config = dict(
    activation='swiglu',
    positions='rope',
    schedule='wsd',
    train_tokens=187200000,
)
Each number is 500 + 25 x the weight over its row's rms, rounded and kept within 0 to 999. Layers, rows and columns count from 0. Numbers have three digits each. The size before them is the row's rms in percent of the matrix's.

# gate: layer 4 MLP gate, 704x256, rms 0.0572, rows 306-372, columns 128-191
# up: layer 4 MLP up, 704x256, rms 0.0566, rows 306-372, columns 128-191
# down: layer 4 MLP down (transposed), 704x256, rms 0.0505, rows 306-371, columns 128-191
gate306 101:504468538509540515464515455456531477511508446515462532532496507454503507483520509474473516478539528469510518523496549512502499496491471521523509474457493487497478510500537460495462525488499502
up306 105:467542469528489490531506481505456556527515454508491457515492507506524515505510489533523521493518506505489506508548458529502477499517482484484489487493495483503516452466491533493465511556506513
down306 105:534528537489524494474532482469520480507498453500476528508483485506487491515484470512526470504544517480451527552487523513508469509492491459501529519452473491507521463495491501500478505509479490
gate307 102:503494524465498478485449485545503488472495502504546524483527514493489505475503523512452496480477526560469480480537482499481457524491516486463537510542525502469526471508481525488509515507470511
up307 101:437527519505445518525479533515499506548527456469498507542500525504528540510487492505502503490496515507505487483533510480488469497490485522495506475510465498501498499539532528471492500488517503
down307 102:469488486481451480531493517483509513504517459520458505510496539480528528511535483475455504493483492525476500501522443491511504488501509487476497526532488435515427514531437513506513520542514503
gate308 102:467498473490507477487497515468520497475561487489519504519502483501571507502494504506511497508511501502524519482519499501477496512491468471465500496454459504533501504473492491474470473468481526
up308 102:520514430506519507526490495471482521465524479501505434547532509529507546495507515529524490494518457520497484477530444448528486555542522488469470471515490500530489503508479521479514482489536549
down308 103:498516505479492545526491503503527450519507523490488485469478530520465487495537477507516512515518475465515479492502523527505530511581513498525529456474471497486483488474525496485498470482510549
gate309 100:501486495504554508517514481547511534474510472550451532532478486551498534508519526446473494449483491516501498539501495473524455553493516528503496532500504518506494489509499481525479488532468490
up309 104:480508505468472531464462508502534509494504510450476505482454443510513505491466477469510520479505517517548501477494497517529505503515479501561499534501488503488533449457505494503480491514463474
down309 104:491469488520466502470460505491535511497483514450520487483516523486499446489513498496525506510501533504490519467536508472458523531476477497460558519499473496462501497466494496512525496425495492
gate310 101:530518490544494473452488535482503515496499471534444493495561524531509504475463557539468558477508510511470479507514506508506466523510485532506504559481504505492489472492516529478484486492504483
up310 108:502459484460564452532491513520458503523520527505477517512525482520458484496538492541510528507503506472485497517490505491522463486432489514539498457515521512470491541477480520540519461454539511
down310 109:468564496510492450475553541484525521509522491495540504554495506490506513509539524560463494469510475528479484512488498511549505497522494512472521510447487510500515507539556525534541482526497541
gate311 097:527505469454502471493543535509507466515503508520469489534567489460494497484498531548489518486499495502493430507530529499512475523514481467497529552527492492457477492490493515493499505492485506
up311 098:532514494547485508477511476528509528517485478483518538475512461493541516509487527488505506468466490523521526525516480482519545449511543498476506503458466493525516491425504497489458490520495467
down311 100:498490528477514448538504463531528499511492505494489479497499513499519493511457481512479438517505500500550499485503526515516499522491501491452518486506499473518497544514493500477485511469494490
gate312 094:516505536541473547478516508492512483470525446503545486466461501530532498475530494446537527473509511545420474498505520486531503474514465496458483502493521498511536499479493485530532500554448503
up312 095:503490504515479468502470524509515516523510484482520539504454494498536483473501495483477561476533503542493522500518486491525529513528494519488495474459490489485490519501497482502499492462501500
down312 099:506489524507514486500536472474521492481502482523480502489490505525508484484539487476484467478502470492500481464519506433492536494456529545500525519494494499507519537492514508480506520500522477
gate313 106:488487538488499529479545543562499470518497508523513500452537480493549492484434512487499501503462481505489482507494494484540461513500451536469475481490462472481483472521525464501506502501482503
up313 105:538493474485469497561534487488484479504481497487450504488484486458492512501510446501511505514483484478421504511502516523501534509506511561509535484533519503468558500505515517448481474521474492
down313 107:469485500480459534479475503535494500511494519520499542509500540515520509544526471520547486482500515511503470452472486493503478526525484517518479504469464477490512518496462494530507486499472514
gate314 096:520500479489527553483518516515495508457486475508497464484488483547514504494497514484557515497502523500497510515524518491528475478495461487487524483509533480494506525485477494474493518526549499
up314 099:488465467505516504549473537498510502487503480508538479532522534496490471484478486506460501464511481507497497504484479522525505533532497509561489504511482486499521477520528470469515494470451482
down314 097:499468481499488502527516482500557520501480501486532537496511509515541487499466494572491526485483508498495487508481521493512547499524493525506531511496459470529512482501473492467479486485528511
gate315 100:477522488539501501432499528481484509503484483495496477524469504513521527496517514483519503489465501501536533494482520478510526531450526483498447505508441484498493538479517466478516478466509468
up315 102:515513533501522534456517524477460504516470490467505504479480479484432499504513559523507524542504483457543539478534486473544493513488505511457492512457488522488474523495499499485512499528534534
down315 103:529451535465473478486493482506471504498510505506515470478457523514503482472465482466488499530491482483487502470523479470477531492453477512515449521500479455540532460479516476535531509463497463
gate316 094:505467503528533452538537488470536516497505492498502471523465481515505507493487494493467490454488528456542465526510500478539483516485532480542459498519507507534503468521472457524445519487478495
up316 089:464531480476480467502480484512528530477505513523479512471455513504451491467496495488480500468468507481555488470510515496531512478494537547512446485489495480545473481492491510531476507527484514
down316 094:487527506495504510479477512519494529487456492498466475486532530505487470505452505513472512486507482470501485435500518509521498442503471511469462492469515522498479488520467486496496510529492527
gate317 103:505511465474515512505504485522561513471504518491517491528496475471508533490509477461481516536495493469493489527513469512493518496503532485495441529505472482475507502520530452506500534500507465
up317 101:503459505503493518486517486486490473498509522579468527474508533496507516494445512521498493486506470480478475544485518486494485501478513527534489548479516516513525457547541543505525515517522505
down317 105:483539493518498461479497517488509533471502521484506539558520475490448494511522470523530526496516496482485518552489458510542433493472472488497512436508523482493467520511528521550549511502489517
gate318 097:476488510490525432497464511518468518492504502519451489547510476506533536478537510450485514440512533492486501549489492460506510512510492489520519502478515525461535522489505521480497552495521472
up318 097:495509480494500500500520474506512454501534503487510483464490456536530488494516522488508501479501511514459474476505456497485502510449492526470519483514463477496491468504511486524527516483453448
down318 100:477524474552502483543508498487491503516482470520464491469511468450524531522488533501486513482516498456501557479482496486511505498480456524530514531457481492490501514539481520510481478498511486
gate319 105:518494497441521505494500528490521478493463496510495527443426539545474536471448501448484539482500516545478531491489506468504488499482469551446525499529527484510507479534497476516482496496528525
up319 104:486521575489517530449531553477538496494504503496543484496485546519465493498441524483520496517495477484511511541493515506506487522518457525474512501450473460519477497520499526484514514511490527
down319 101:515497549522504533471490476500481549499543549495507483485514492486522495469478528497520529529556509516448528531525524505481519516469522508512482498519551489499499485493469480516511490513518480
gate320 108:495480485505494491559489489471488449512504454518486467481467472478497454520436484499525479514512531495508502509470453515486468493465464519451492497470518519506480458542484456546485542477517502
up320 102:533481488467518444477507472524508464494522500473545493533497488511502520460520520483489471504509475521528540460512492522481461521512494489474532468523502493507498513512524489490459500535526534
down320 106:492539527496485477497525505465476529521485511491500498489483489536491508485488517523524461520517482445468463495486476458535524486514465520514544514553492473519472521548531530457493512495509506
gate321 104:488515534519535504530467455514462476523533522467465489502528544500502495533499491488514498497526519472493520475477532532534473487505472530510513499520479520525528476460470474509474473491493538
up321 108:487465500531495520509468464540497546486435506486514518504553501529547471495558522515490495535494490547509461474515515476506547518547483486468508537511494457469492480472502481454529517530476555
down321 108:493487528508481510486480517480513514490490492504471522527542490483502493435536466482542491471541500508511484519487524502489481514517488520499578467516513514454483503496500504476519503505521496
gate322 102:445501503520514488483513520507489519507479495508502512511546488481495473513456468509479503507488539471522481527520534497508493488457467505505495457511515503501516515535504520502467491517512514
up322 102:446472479498513503467482494509501478497526466477519524501551525508503499495509504522506530491569510504481498460485532449485527511504459490521507498510498487534512502516499544501520508536515489
down322 094:473483490544539475537505507516459513540465514527480513532473477535535473467506513483464492520506488505516479486478505493556520528539471482491500527526511503486469497500494508533513483488540492
gate323 096:488476521487496513490536531529499472511482503503499519497501506488500493513477500510499488526538496454485494506483516514453519486509516518499451474484515510496486523534546505498500478491497475
up323 099:512522493475548494533492461483491503433455482507516508507488451531498456450498503509479522476465509486482505505489473494428504463527519495494470502448489524531527500501489479501465461497490518
down323 103:460509473513487522506513522493489530496470458510512452484487506537539471525491496557502504483540461487480498510485489484507504524489475479500493532462513477519506478488526465520524507467514542
gate324 094:515467505555475493474492532514478503503491448442517450490519510527499488486501483499518499512520504555439541519529492477494448538502502544518484492492511506490480520482484505509514480476477548
up324 095:508481492482485455503514487509533486495473480517487522516518498477506500496490474458523516512492480498490460490509484482522541490507512516477511512516507520524492504518522555503499529489479512
down324 090:495472488514480501520463450506512509466531506489498475527513514528468513555505476462457515483475506471463487513528530492504482499490483464478505520514503498466509504482510519488513431463531515
gate325 096:455485507469539487500550551516503501527482532492496490517507535493499468498498509477499460477504508504516536513536547467559501496529499488505491493527505492488543529523457495475506514472495532
up325 100:520478510527495518499553497530512467508495525473507489464515515519504549523499490516505492511505513507497491552495493506531520507527511527483487459554485494506526511454542516513513491518514462
down325 103:536486501503514481518490535473515475515507501511441506486516509431499521500467522492472469477451523501467523496485503496522502476492551486510504505476535508463497531527494514498509489497517491
gate326 105:532496504465518460499462487508532464533480506455493464502504491536511508497477474510491498481493521469500521495505525545512436499503502489506501469484493498506491514508503511455456511520538462
up326 100:481477479513524522520471504507462544501503491487484499486468542507510480467501557571463482466518494491518488444490470478510517468498489520487489535467489484518491477480535514488535473501512473
down326 104:484482508525514514469433520491519532512507499509448504496433538498489482536544500498496523509456508474486470493503493454495436516524475476492480504516508545467525489503499498514511482511474505
gate327 099:492494510501498471499514506511494530503487512515506508493493485524493518487491495536540527505488496511527534497547519489521492521493506513437485456513498478535483506491530511480459514543471471
up327 106:517504493515519502504486465535517534511517479530483520470492510532488499510499553515510486483478513485543533501496506497526455551468504452468463500495510472507495541498557485480486537486545515
down327 091:487486489497487464490520520495480489533544475515511516482520512491513469554472508454476488483466493505541493494486484533498523508496436518497501503468488529485500514498501504502524490499502561
gate328 098:518485461520498482514481497538509543460504430527513464495510540505482555506495516452505521512515459490505496552485484536485527503495501457509476533498548496480498523499496515535480502513490482
up328 096:579525541511499543490494512488456516497475506493486513470494511508464468551519537548498512520489495523505491507487504499532484511543467524488510484537525509527518508524512519498475496520530490
down328 097:487516485476504496476533525469500477452468503518499524491532479513497527448536523486530497506515516556456506499529531496503508519490466514499493500482488506507504505503486493505494516493468494
gate329 098:541453517505500532509543496490486445537518523500503498515494516473535512487529482459547508498478523479497492484562531507552495486494487490517541516503471497509474507484504502499489495515481522
up329 100:494528491507482478506452508507498533512494495521520511483498508445521461497502501519472557509498498491507488546486508502529564492540540502469468505502506539468507507471463490486484449494482473
down329 099:482552511524493507498502529464521524517529493495528494518497498491484495540495515492487479495520545545509460516487511499474439561482523472491508536498463445539514516510494494523521491516489513
gate330 102:480447464483498543499508506499532472490500498525486471465533502487520502518475490488493509507530485486508499467516541501557533466507493520477508472485519489506550464477432488453467514504485496
up330 099:508469468508531481526511497473469504541488533547464487434493474483492489525484508491518510513530497472519557500511475477458522501528546524492504478504473484463550493539484469508501500511480475
down330 100:489522501504503469509478489505486486479530506487526544448520477524484508479507492556465482467494476490488501513491470482499483523480496465521515491521536515531478507505485486500518508496502457
gate331 105:513485463488534522507464522486495520479466518463501473489475517505477517441479567563519503492530477477507524501518495485542490524472540535515470502484511464506507513484512521480501506488531462
up331 109:516488506513541519462476479522464493470568473480480530491469499513484530462446556525498497499447522515554512527478486470533495572516508503482495519485482506520502491496581491492512505457507511
down331 095:495496482510489494517482505513512483528517495515542537527512487497521487533522504510476466498507490496515514538485492497497494478465508479514530485514487507471472508505482466488528480507462539
gate332 099:523498520515477482509509564515455478491501542490501514448493490471503480471492530484518513488465472499532448484463492491490498467507484547541478466518487492471542513467431515526484515490513500
up332 095:427505505522535516499514501442490489515531491543506494520483528488510471515483500469466451495499540493514495495512491513529487499464514493502466528466509512509535532494506493496474505485489465
down332 100:521471490460491535536514521519458532496499543484463518504547491489480502449486491527521504476529504531508500531531523522508549522581542483518508502492515511524512497547492515470542520511467466
gate333 089:507479451498485473514515525541465483485509481500511491544511479508483475527517485480512518483522471479451475522535472489584527521490480554530532458465508504486474485481487562469444538485503487
up333 095:520474516518496499472512501473552520509520463501474507486502485483505509465503494507475577544480497512535503468500510474452468498471453505550470516493485552536549503496438470455509494485507505
down333 100:487496504440543446515490480521550508492539560481467536448465487498556505511472531502468491480514514520497450508474486484475495493506470486513520477553526511489504526510476513485504466491541504
gate334 094:495488465505525498521513501494544509470465523495533525489511546498519499473500516493475497512531497509512478563520541519479491534476507516492457512515485453497535516531485513489469533531487459
up334 098:495521430469487471499480506444500532477466502520534509517494531490508470505507501468480501498479533483536509524484499522471522525469509522523510478545494527492532544539515505502504513523497489
down334 101:487515509537476490516528497513462464540503488523525502517496496478514504516504481473507454481507502514512456536451520507555475460527488490514494508518526479534515478506515492496521485480522447
gate335 104:483466531517505491516480481455541560529525473532508541482496500520506520530504514489547481474543517486492466503503479483453458498460482533467529472489509473523490473514444502495509490520470517
up335 104:484502516508488518537517455520512540519467493508468480481480498459510482512494485458473533513499528473535484472496534466508512455495477519494527525484511551492499466522502490516486520518500520
down335 109:477498481467522509495454508504520518471494512489494482512512496530504523496525468480559510525504491494501472487524476482539514529508482485514494456476516542493493508493506533481540509511483554
gate336 095:480481481486512484514518536505520494483475514520508483511501505506547496476530439510507504449474507480522493557550514523506414517453523491475462516496518496493501490535491499525529499506495533
up336 102:454530519510538494528514448470543470521545490497492519488497481513507495541455524496477467514532456542489531486518536510502518505547489529529533490480492513454482503520499526466464499499524501
down336 099:542536487513534491504480525493466506478454501496506546495533471501521495532488512480478529483491470532531523483504467506564486489442499530490497474485473532497498542515521460473482478507493531
gate337 100:491497474514493454487503538476495515516490500467519463539503510499485551498488490524530499528501537505522493513495447482492463530479524497507502499496549505468514483473465516540469462505457525
up337 105:522487515503454473489476505526488506563488522492487483471494506473494465498511460534489485507509469496532485441513512494465467509463497469494504500497554483524524467449478502483482506457555501
down337 106:477488512533491467455470502511468511514522484479539491507482499488510515503533483507540477524492510503485480470450509475525521488524480494515557508437504489485533533516537530513546493470555509
gate338 098:532537505519537535463505480503506471511480465514475486495490505482469548480485496501520515499465513489485473503497463512517549489454480523530518528559497485482503504513492523492505507472494455
up338 101:491482486531522463518541479526507505519492493536475497489517507473483468509478476467457513532528526513489497540509457562501492460513504529500486518484492521468489502476467486446493461514464535
down338 103:539494511513533496451493528507526492520493490473523543509505519505517518483492476450438468487525498507525487486526564524481535529477539457513488517534467495475487507503509486475544522489546442
gate339 103:471459531489539517505499487494515509513484498503516507514551521517507526438513501511480498464515543469491487476529521480484511494478539445518510500500550483494521457544539490488479499520484490
up339 105:501519478517496474531511466474500488478491476531519512478509505499524475494527531540481513552498535465475493513451464504501491500502452507524460513514505501532499510462499521520505497508480523
down339 094:505490508494452489484486496502559485502509457456452478526500515463526491497518479478466525487525481493425510495474538486508483483485515485500498530510492520529479497538526540490509523498467509
gate340 094:519471514524494452481498468492514544505475510498494506536574522521487490499475500477514475492491505475525469482548529543514466509476492464555447510548510499503499548523522493521490522493501559
up340 091:458524488570553520519467530494521507509472458519524508486493490522498534539478486523493477499515519506508529511488479524508438468521466501515513483524463511512515522530493513519466489490544473
down340 097:492513511473518479472485432557519482528506498486457531516517521520517506476485505518545493501518523463529468486498520509501516463488520482521470466490536514485487491498524513463502496529509496
gate341 111:471505501537530538515531470519511485472534486477544495477493492481529511457489532531495474494533501484449452493516512482510494492503469532502513476533497457504445498558490452512493529481512504
up341 107:515508502519490503482465565502497508475511499506551499523507459457502493513521497514528466488572468521488489453482524476478464539503487478483502486477478553530525540498485512498525483522502463
down341 110:512471504530485473483508543504516505533507524502514495492535492504509515527519469500500545503475483492530522475464493484534520502497492471505532496476484512501484488502509497534533503483495519
gate342 103:531488541510509464490545485523535495496500516478502487463522486484519478472487504498466514512518509470531518526533492499530504458535451490527495513493482474509541486511491470448440517483521484
up342 101:528492546496557532466416497498483499502501492515479512497499509425494544476517502503459502531509495475494497505513486482497507532450487483499483541511552537506490474477517448496504519517517500
down342 102:456527508521496518517508480529471546466503487507538515473513491481504422500446493512531549511470483500486500482531491487488506466553517456494492464529493513502539495506504511493505534488529562
gate343 111:505484510532539485491490470491509527467493471499455479479515460465543533546488474487520536496474518513503483522528547504510474494536491515498514499538498505528468511487481483524511506473506477
up343 109:575518472484513505532472520547512506515489497530495518493507501534501488447481462466516546481516448451490503497494544497535545529481507509506500499503479534496500507525531500471452523491526502
down343 109:517501530459483479465502480474540518539478478497519473442517522570561493522527500469519485512499515532539532494506478494552523529543494503473526531502540535519506472480518493502474510496523517
gate344 097:490474476512504515520506494510540483484486477502503502508529527495497503482490508533494522502521512514472487507514547514516464489511491502501502479480504493474481469496500491457484529485527542
up344 100:485498518510523496509498497504498541499485508463532466490475488485490526472523487486478501524496499484537504507519486478474461517487503470476447500491520485493493555488511496501525467540500496
down344 086:501453474509519522528525508499507488482472499480551464481499511502519535509525532510457524499484496500475502510490476501495466547518546523474466513463517489469520523471502497473490495542452525
gate345 092:481513485431517535498543528498502498491471494467469461518530506481503504481515485518509457529501485490474458489496497485488494476527445511516498479545492483503521519524498544501533453492466456
up345 094:495490510512503491475487519497524459526542490512543484521548561521542514484473487509462454514506538482526515551455494517555498539480499528488470480495512485492505518515483465496487489544506477
down345 095:482488449504514528476553492490492484501456519493493475513479491511557487511520506455528485470478468517491491502482516462515507471557496541462537503488477548472552554509487519494489507461502534
gate346 100:511500500467541532476520530468511538461521497507502505540510509497526505500509478495530541471439535467538474497519481516515512544487502498500493496463480477498502467494461513528493506573493492
up346 100:468516509468480538522499496504481499491554502463497497490479498469504519493560557472499483500517479492471493481473495483511479521510460523535510540489502519488553476489523486554482536560457487
down346 099:517487484490478525488482484459506492496513486462484508488501503505511498527524506491497497479500485477483499487457457474490523497525500462475523489492519518502560501489492486515491522508500491
gate347 105:495450506481530495491473491520513515542473515525483545483456495506458518458490519504542490493466465463517521499481515510499484531546503548480442492461543473519469504508528501499474489519496485
up347 103:470455540507519549487496522511482499471522474486491507497483516513510493477479509536565476473493486493512529517497503489529484527485492505473509463489509524543498508499533493471491529480512484
down347 095:537491479522512509488535473491496482504501479501518492498504502506531496534498505496494508494492501486487500527497550544447517511492510480517476535487530517491525538507480494512516497518491519
gate348 106:516461482505506470503488534520552507503455493502533510559551474508521521507522481502526529500455466485531494502529465458513457545511516526514503487536472476482494493518487485483472467506530461
up348 096:492526503492464545468540489519489513516481535464499515501494546524528535487475504511514522519535498527465494526511507529476529472506508468524475482459460507533499492500507511531521503526512503
down348 099:522493492519509533513558534475533537566467536487541525502508506487541472477459499512550499527538482541466492557567533551489505503541498515506493509512496494532497495509498521502466503511520486
gate349 099:496455521450492478488472536480498520489492507447521477499491508551490481459495462453484514474524508507487523494457535495463485559497510477474516538503488460483531519489499482464452465483496456
up349 096:506540509487503499452528528509485509524492495503553506539506489488485459504495528526522522534460511482495522499478489468517505496493525493476479478509498510487506516504481469501485524529546480
down349 096:486476482530445513491518489519502525493458483489515544512468472496545508526446500494519503479560468534506525483519549502503475498461490486496483489488520483476487528510471499525537540503515527
gate350 113:512453521512505476461472501501490517515468498505487496462517495456505474489466498522502509497560517479457484514524527512500468521529476521511463501539526481497507533481533509546491466506511457
up350 107:506446439473566494469512501506515510458476520494490528482434522517517520465483471533471536501545485481440538502501498509507499501539458522506496498523506506470487504534511486526445504473512506
down350 103:465517483496488528542502491522514454523463490508496516527500485512495484512522518479508504518457500525474490522475495448523510505456475519475523532475464533516513476478518463484454494504467522
gate351 095:501505511519510492502536464481447522491526520499487507509518552506477503512437533489498515491485535494533491493472516509524478478540499514489505511472476536491493486489494486549471495508490453
up351 092:516476533498495494501526548479510534558497500482488472496496445511519559497504493490519486452531451501544455499536517464499484490494471490496551465449491500504491509491494498519525514476491494
down351 095:534470488495513450485480532490516489505524478477506498495525543513460500504529561485528513491445506471499523468441503467513501492522503497468493502520510478487530486460517478512493522497502507
gate352 095:474492550548494509478546468550490463524500490457474435498476470505537483492478484530497496471508490539506484530466540476517481519533497526505464538485473516471526481482519492523521467463492516
up352 099:514437491496462498487431486549553473551438453493522509521505500508507493491508510466476554542514509501505523490495478547481465507501516491507493522561480455523479479499515533506503480515465486
down352 104:507494502533482467483492442524521473490496463485496468498531526535534477538464506525503484470497511476492512501464466519478457513466492491471522518574509527472493506536526512522528532494510513
gate353 105:477497537489489493504534485499527526543509477507491496492538517540485512532508490494487507494436465479525501500524491475468462485509464499441487483458522453489476537493543518467529510468499535
up353 098:536457488514494532498516491530502495532475465513525473514550475519490478521522483484483510492502466520524507496514464486511509477539504474530545525540461481532518542460526505492478465465524497
down353 100:485523504502521481543539499505505503557492502518454514538488506528509503553503493540516491467481507498505479483514494505484490481472515479490473506479505535459479505512493504482519484504468495
gate354 095:520513515543499450502483485484464518471475499525483511463491492550524488534452480543497456491511533491472504518496555491465462510462484509477489511514506484525516496506520506527513508487520462
up354 099:541531518550456516476524517522486472562481493455494522516470530529480510532513509514519531541482484489502500529508500517462496473509493520504491478499460517492469508526549507494474519508481505
down354 101:471465539476508488454483490510518471471540508509491508503498520452503477513472489541463517490476521515492465497537495465492483514502509519535552476482498517506525502498460505500503521545468505
gate355 104:528499502490515498489497505466481512463501477474495470509467515482516478495526541487525513495495549530469488509526501500449520528527527508457548496506454442484517458526527504474516482507498480
up355 100:518514547495469543498552503482548470508514489532464464495464459503541522537469467448492508520482516519525516502533515514509522502526488515560455482460512497511484494521505516481503501495490468
down355 104:480497494528532576516483452475505497504516524516562527532531529518527462466522531481537494482471471492475466517465498486524500460473508440475528494497489463497494512558475484515512534500505489
gate356 090:469476511539543533533517550504535501489497504514514457501511443534451480530496459519503460516498479498491522476490507515534516476497468489484527472550471462474482507529489493483476508502483528
up356 093:556486476543469476498506536518496494536560517517486501524473490508504458535515462461534547485546503515528490501495522482502499488460493483531475506474481495489503479498516472525537517523516512
down356 095:486507571486512450490487474529503464516530484495523538497497532517548504452503534527507490531490501500510454505529503493540497513494466507511508495468509532456492469497436513488526483524514482
gate357 105:527452508550438474496505495520569469501499484514505497508511540498514497486461457525476460487508467477515503484534552505521464556523491506504463464485518478525491564482518507485502492546492523
up357 102:527512494485501532460526511469488501506477518526516512469450474504504519561497512522493537528448500560503528501506479460486518478503464509529466503517474508471467490502544488492502492502487507
down357 103:478504508487504515471536484500482500458493476481493482501494543479481532488516483483433496489465513507511510506496491522460525503529511479523466545500526503492480525487509549539478455501509506
gate358 102:497524508513475503503486528483528537453489512448526512575540516507470515502516494478472499547502539495511478520501516517460495494505520501532447512525438500485523523538476517482485496474499475
up358 097:526493504477516504509519501505501504479473543463488519526514479484508491506498483473458509563474508460467491462503519497478514489482502502531513509561528480474547514504495470508484518485494509
down358 091:518514472551526521505453550493518502508496471505549481503503473503485468513489517523496453487502494490467497516499501474518517491487449531505485541512516488480510529543514506469494487526473448
gate359 097:555471530476513499500521478469514486487471488540530508501532533497528485557491520477478475500483552508492467492504510493497512470503461507524511508520516516509579479500506521529487510455496459
up359 099:536522494505478498451524496483491513469494486492493531558539519498498501489505483494521566502521488498534478477512540524530471543472512493483507517536464469461529548503476516509477501529527500
down359 098:502478488517515535498503508467519491482476483493487500483454518449476531506509482551504465519483475522467503524495469495542526504481477507522533557496514523447515486466494503503479481513486474
gate360 093:503462491461467540465468523521544495499474496477512498501482497486521494492476512425536501500509483513501483507514480528511514478488493486460464456559470493542507458493534524502481530470500425
up360 096:441483483519529516477522499533494510480423486494494499516506498489483491491460490523464496510525499526456500496527519476500520506488521497517457456504486511522500485468465493471459486473504546
down360 099:489489474543485476471483488493522491526467557461517509514499540525517481509496490498550504513514548504494494492491482481509525482512478492510506519485464503493492502538508528468513468498479498
gate361 103:475475496505477483439538528463495500518494460503501517500522539513479490500533494468539459460555493515516474486480511510513498496530520517464489489522549497524484489484499497478491507506503518
up361 092:516519442482528487494461460504494482461528535525535502495540488503475516489474490463477483504470446493488484498513460490498532481544502504501495493534500521462490486487533451479543458494478506
down361 095:485493495538530488486496466516514495476467516518533494518474489478533521507547448499489516491494506441506474512540500506487503542486483522488484475508502513486542518466474531482511479484524506
gate362 095:460513521536515439516488495463485502474526534466512509515525481511504514466488463503496547473540495499444503517530482475483455481506469473488457481512515522490480511546494539480491522498548533
up362 097:486491487484454501495505497525486491509477504502478487528481480563516518466521507488515481492519468534501543500573501473502512525472547461478533479542517515493481491514487507485479513450492528
down362 095:533481488517536463487506429506515463470544534527543518534497496513535506525473524533487444499521481485490474524512510456509457512502504508488494502496506513491522527473514462531482515516508521
gate363 102:530458480478476465490508503483496481494479486507505508510468489461477472462542529489508485503517490504512532463505496490480489511469489475513524488510471496507528505482492514488530499502475486
up363 099:453476464464467462540525500530490536472493495506467507525484512479465477491469504556461516455507514467465467505480492503514516522483528510478484496513499521490527507485450542490504503485497496
down363 102:541531500509494520463500490494472454489499515480485494494497497538523509525518509481517509515510539479519522503510527515515501483510493553514420485514534443527484506458543493519504441514468494
gate364 101:508500495520464488488524518501507518495511485473509488507495454516517525472515496500546544516471474542530517519535524472496516458474468464468490480518490494496534526507547533511483493468493457
up364 097:518497524522513454457497509499496488527512488452487482556486491526489463512495522504534527512491504542496541478522508520549512491518509464507484488473557481495525565473518529538492476517511483
down364 098:529513465501469472501465543542486498445534495478471494517503462531451511530516530486501445494501455463481523518482502492514490511497464503521498527524493516501475494536524481500515489496509469
gate365 104:491535475471516474520495523512548485510483479484521464549519470542528519513494503509552515496496488487435514546536509484499478540493539484512514490501501497522528473521478508526526494479531544
up365 103:512548489470500465502494496508528471529478466479481454504536499520503451509455524516528469506493491487487474496527500501518516473512507451471537522509488512519465477546502486524512573508509503
down365 102:506457501471471520509458501506517497501465485533482528490548513511500478491535502496512484527510467526523443526489493464471534498458496516498510538465474521517512513509518499513493486530486469
gate366 093:451490542486500495485514517486534508516493532488509499494478482532509538536486465492531503526506500510436484541509539550517496511514511495543531536503475452476543515508450506509510490491508511
up366 094:480527508509492534549517496492509467520457506415544485512457493533526563501497482508538524509505490498501504497532505506497494469512513523546497480490432462531511521497449480507466488474461478
down366 090:464485526499474517430481524521532494480513509509492471502518540505483511518504507477503498484463494513461479513495474505512546518467474466521521498505513518516483473510470531521512487516483448
gate367 101:493493509516452519499485477495527532500494505452536483486518486466540477527507496497492512505518478446496517505511520490501443531519443527498490519478465439518528514476520489455492517474559474
up367 101:539516485524520487528438493491497481497501456477504481531505490489478496515485527488484529497497511501494490512519527477511462511522526508495531497497490471486491530507484475503493493466540468
down367 099:484466520489503508495521536500527485482502538478530471486490461479487489480544473457496497523517461497499475513506444518481468501468481505500478486484519453493491509525521525480503538479505480
gate368 110:456498519513531456500519467513479492485539446511489499493467497455503495452481523492539471475499531464497537489465502475502514508493479511475513494474540485531511508463499442508480495517467494
up368 100:474511496528501515502470484511488547492472452503530523528504476432496500527520499468507541511478522524507520481511491523547500450482455457532477470491490495474497505496476467509501513518526486
down368 104:542481496470468513502524459525500496484542487483453534485512466495522452481481508504478516459481559490497476510459491512476500514512469530520466532488529523492488525521502490489576487498520528
gate369 098:522456474510513507447507489520516476526496501500522486501512509497454502459519496501463497487514509525505525463504472546472456531496471474509482511510534483481517512536519496493514548515515489
up369 100:570518469459499473498495538515498518460501475464524484499513514481516487522477538496501501515489466498484513540465492490550530516509555540524508539490501528554498471469458491472494450510470508
down369 098:560463521465491489469521471526514469516496440464546483487484544525495514498513515481523515508505494549499482512459457543540492510523511506489508476493540467483534534509474493477489498515486535
gate370 091:547528514479508497495496531520498479482466492462490433526535507577522505505495472487464497534526465524420529530519490481516525495497513471515487485453490474503526492504523520494440478523511517
up370 098:489504517511517511505453488465535523505517472496535449498535498489498558515475494459513510520495452492496476463539544496499510472494552528521496546499473521487485535457519515491488460549549515
down370 093:496501508525521480481460478476516505493526498492508506520458512471486479496470511496502494500507462539512494525505520462456524479489496564515507503518508480529482500511476470524512479484494471
gate371 108:511514517492491472488490509546520489488512425520518514479493496528499495499489480504502492522512512516510499499526532471483480501460522491470518490467476501525491511515515455540510528460474491
up371 101:480515470492474501521482510481499499501512494539521502550464508513480513503485497497485498502510526514504530528499456469488555521526553466469531556477525563511477494506559506494538491515481499
down371 099:449467457496478500489475496468480504514508515492507532490494548530482521493474466498510509523509478457486480497514524453513501471510448438480476469509518493464497464445484453470519535493503428
gate372 099:522509500498471513538495533513493541463480513435491521501492500516521482493544489500470529522491507468485551501466511511529500529541495479456472483486470509522508550482473472468500473498476504
up372 098:475468499502525484509495540506473555506492471513461465489482465476489489473483456510512494498500510504516486479499492507451478502507438511465559520489539485488465470429513498520472522494507506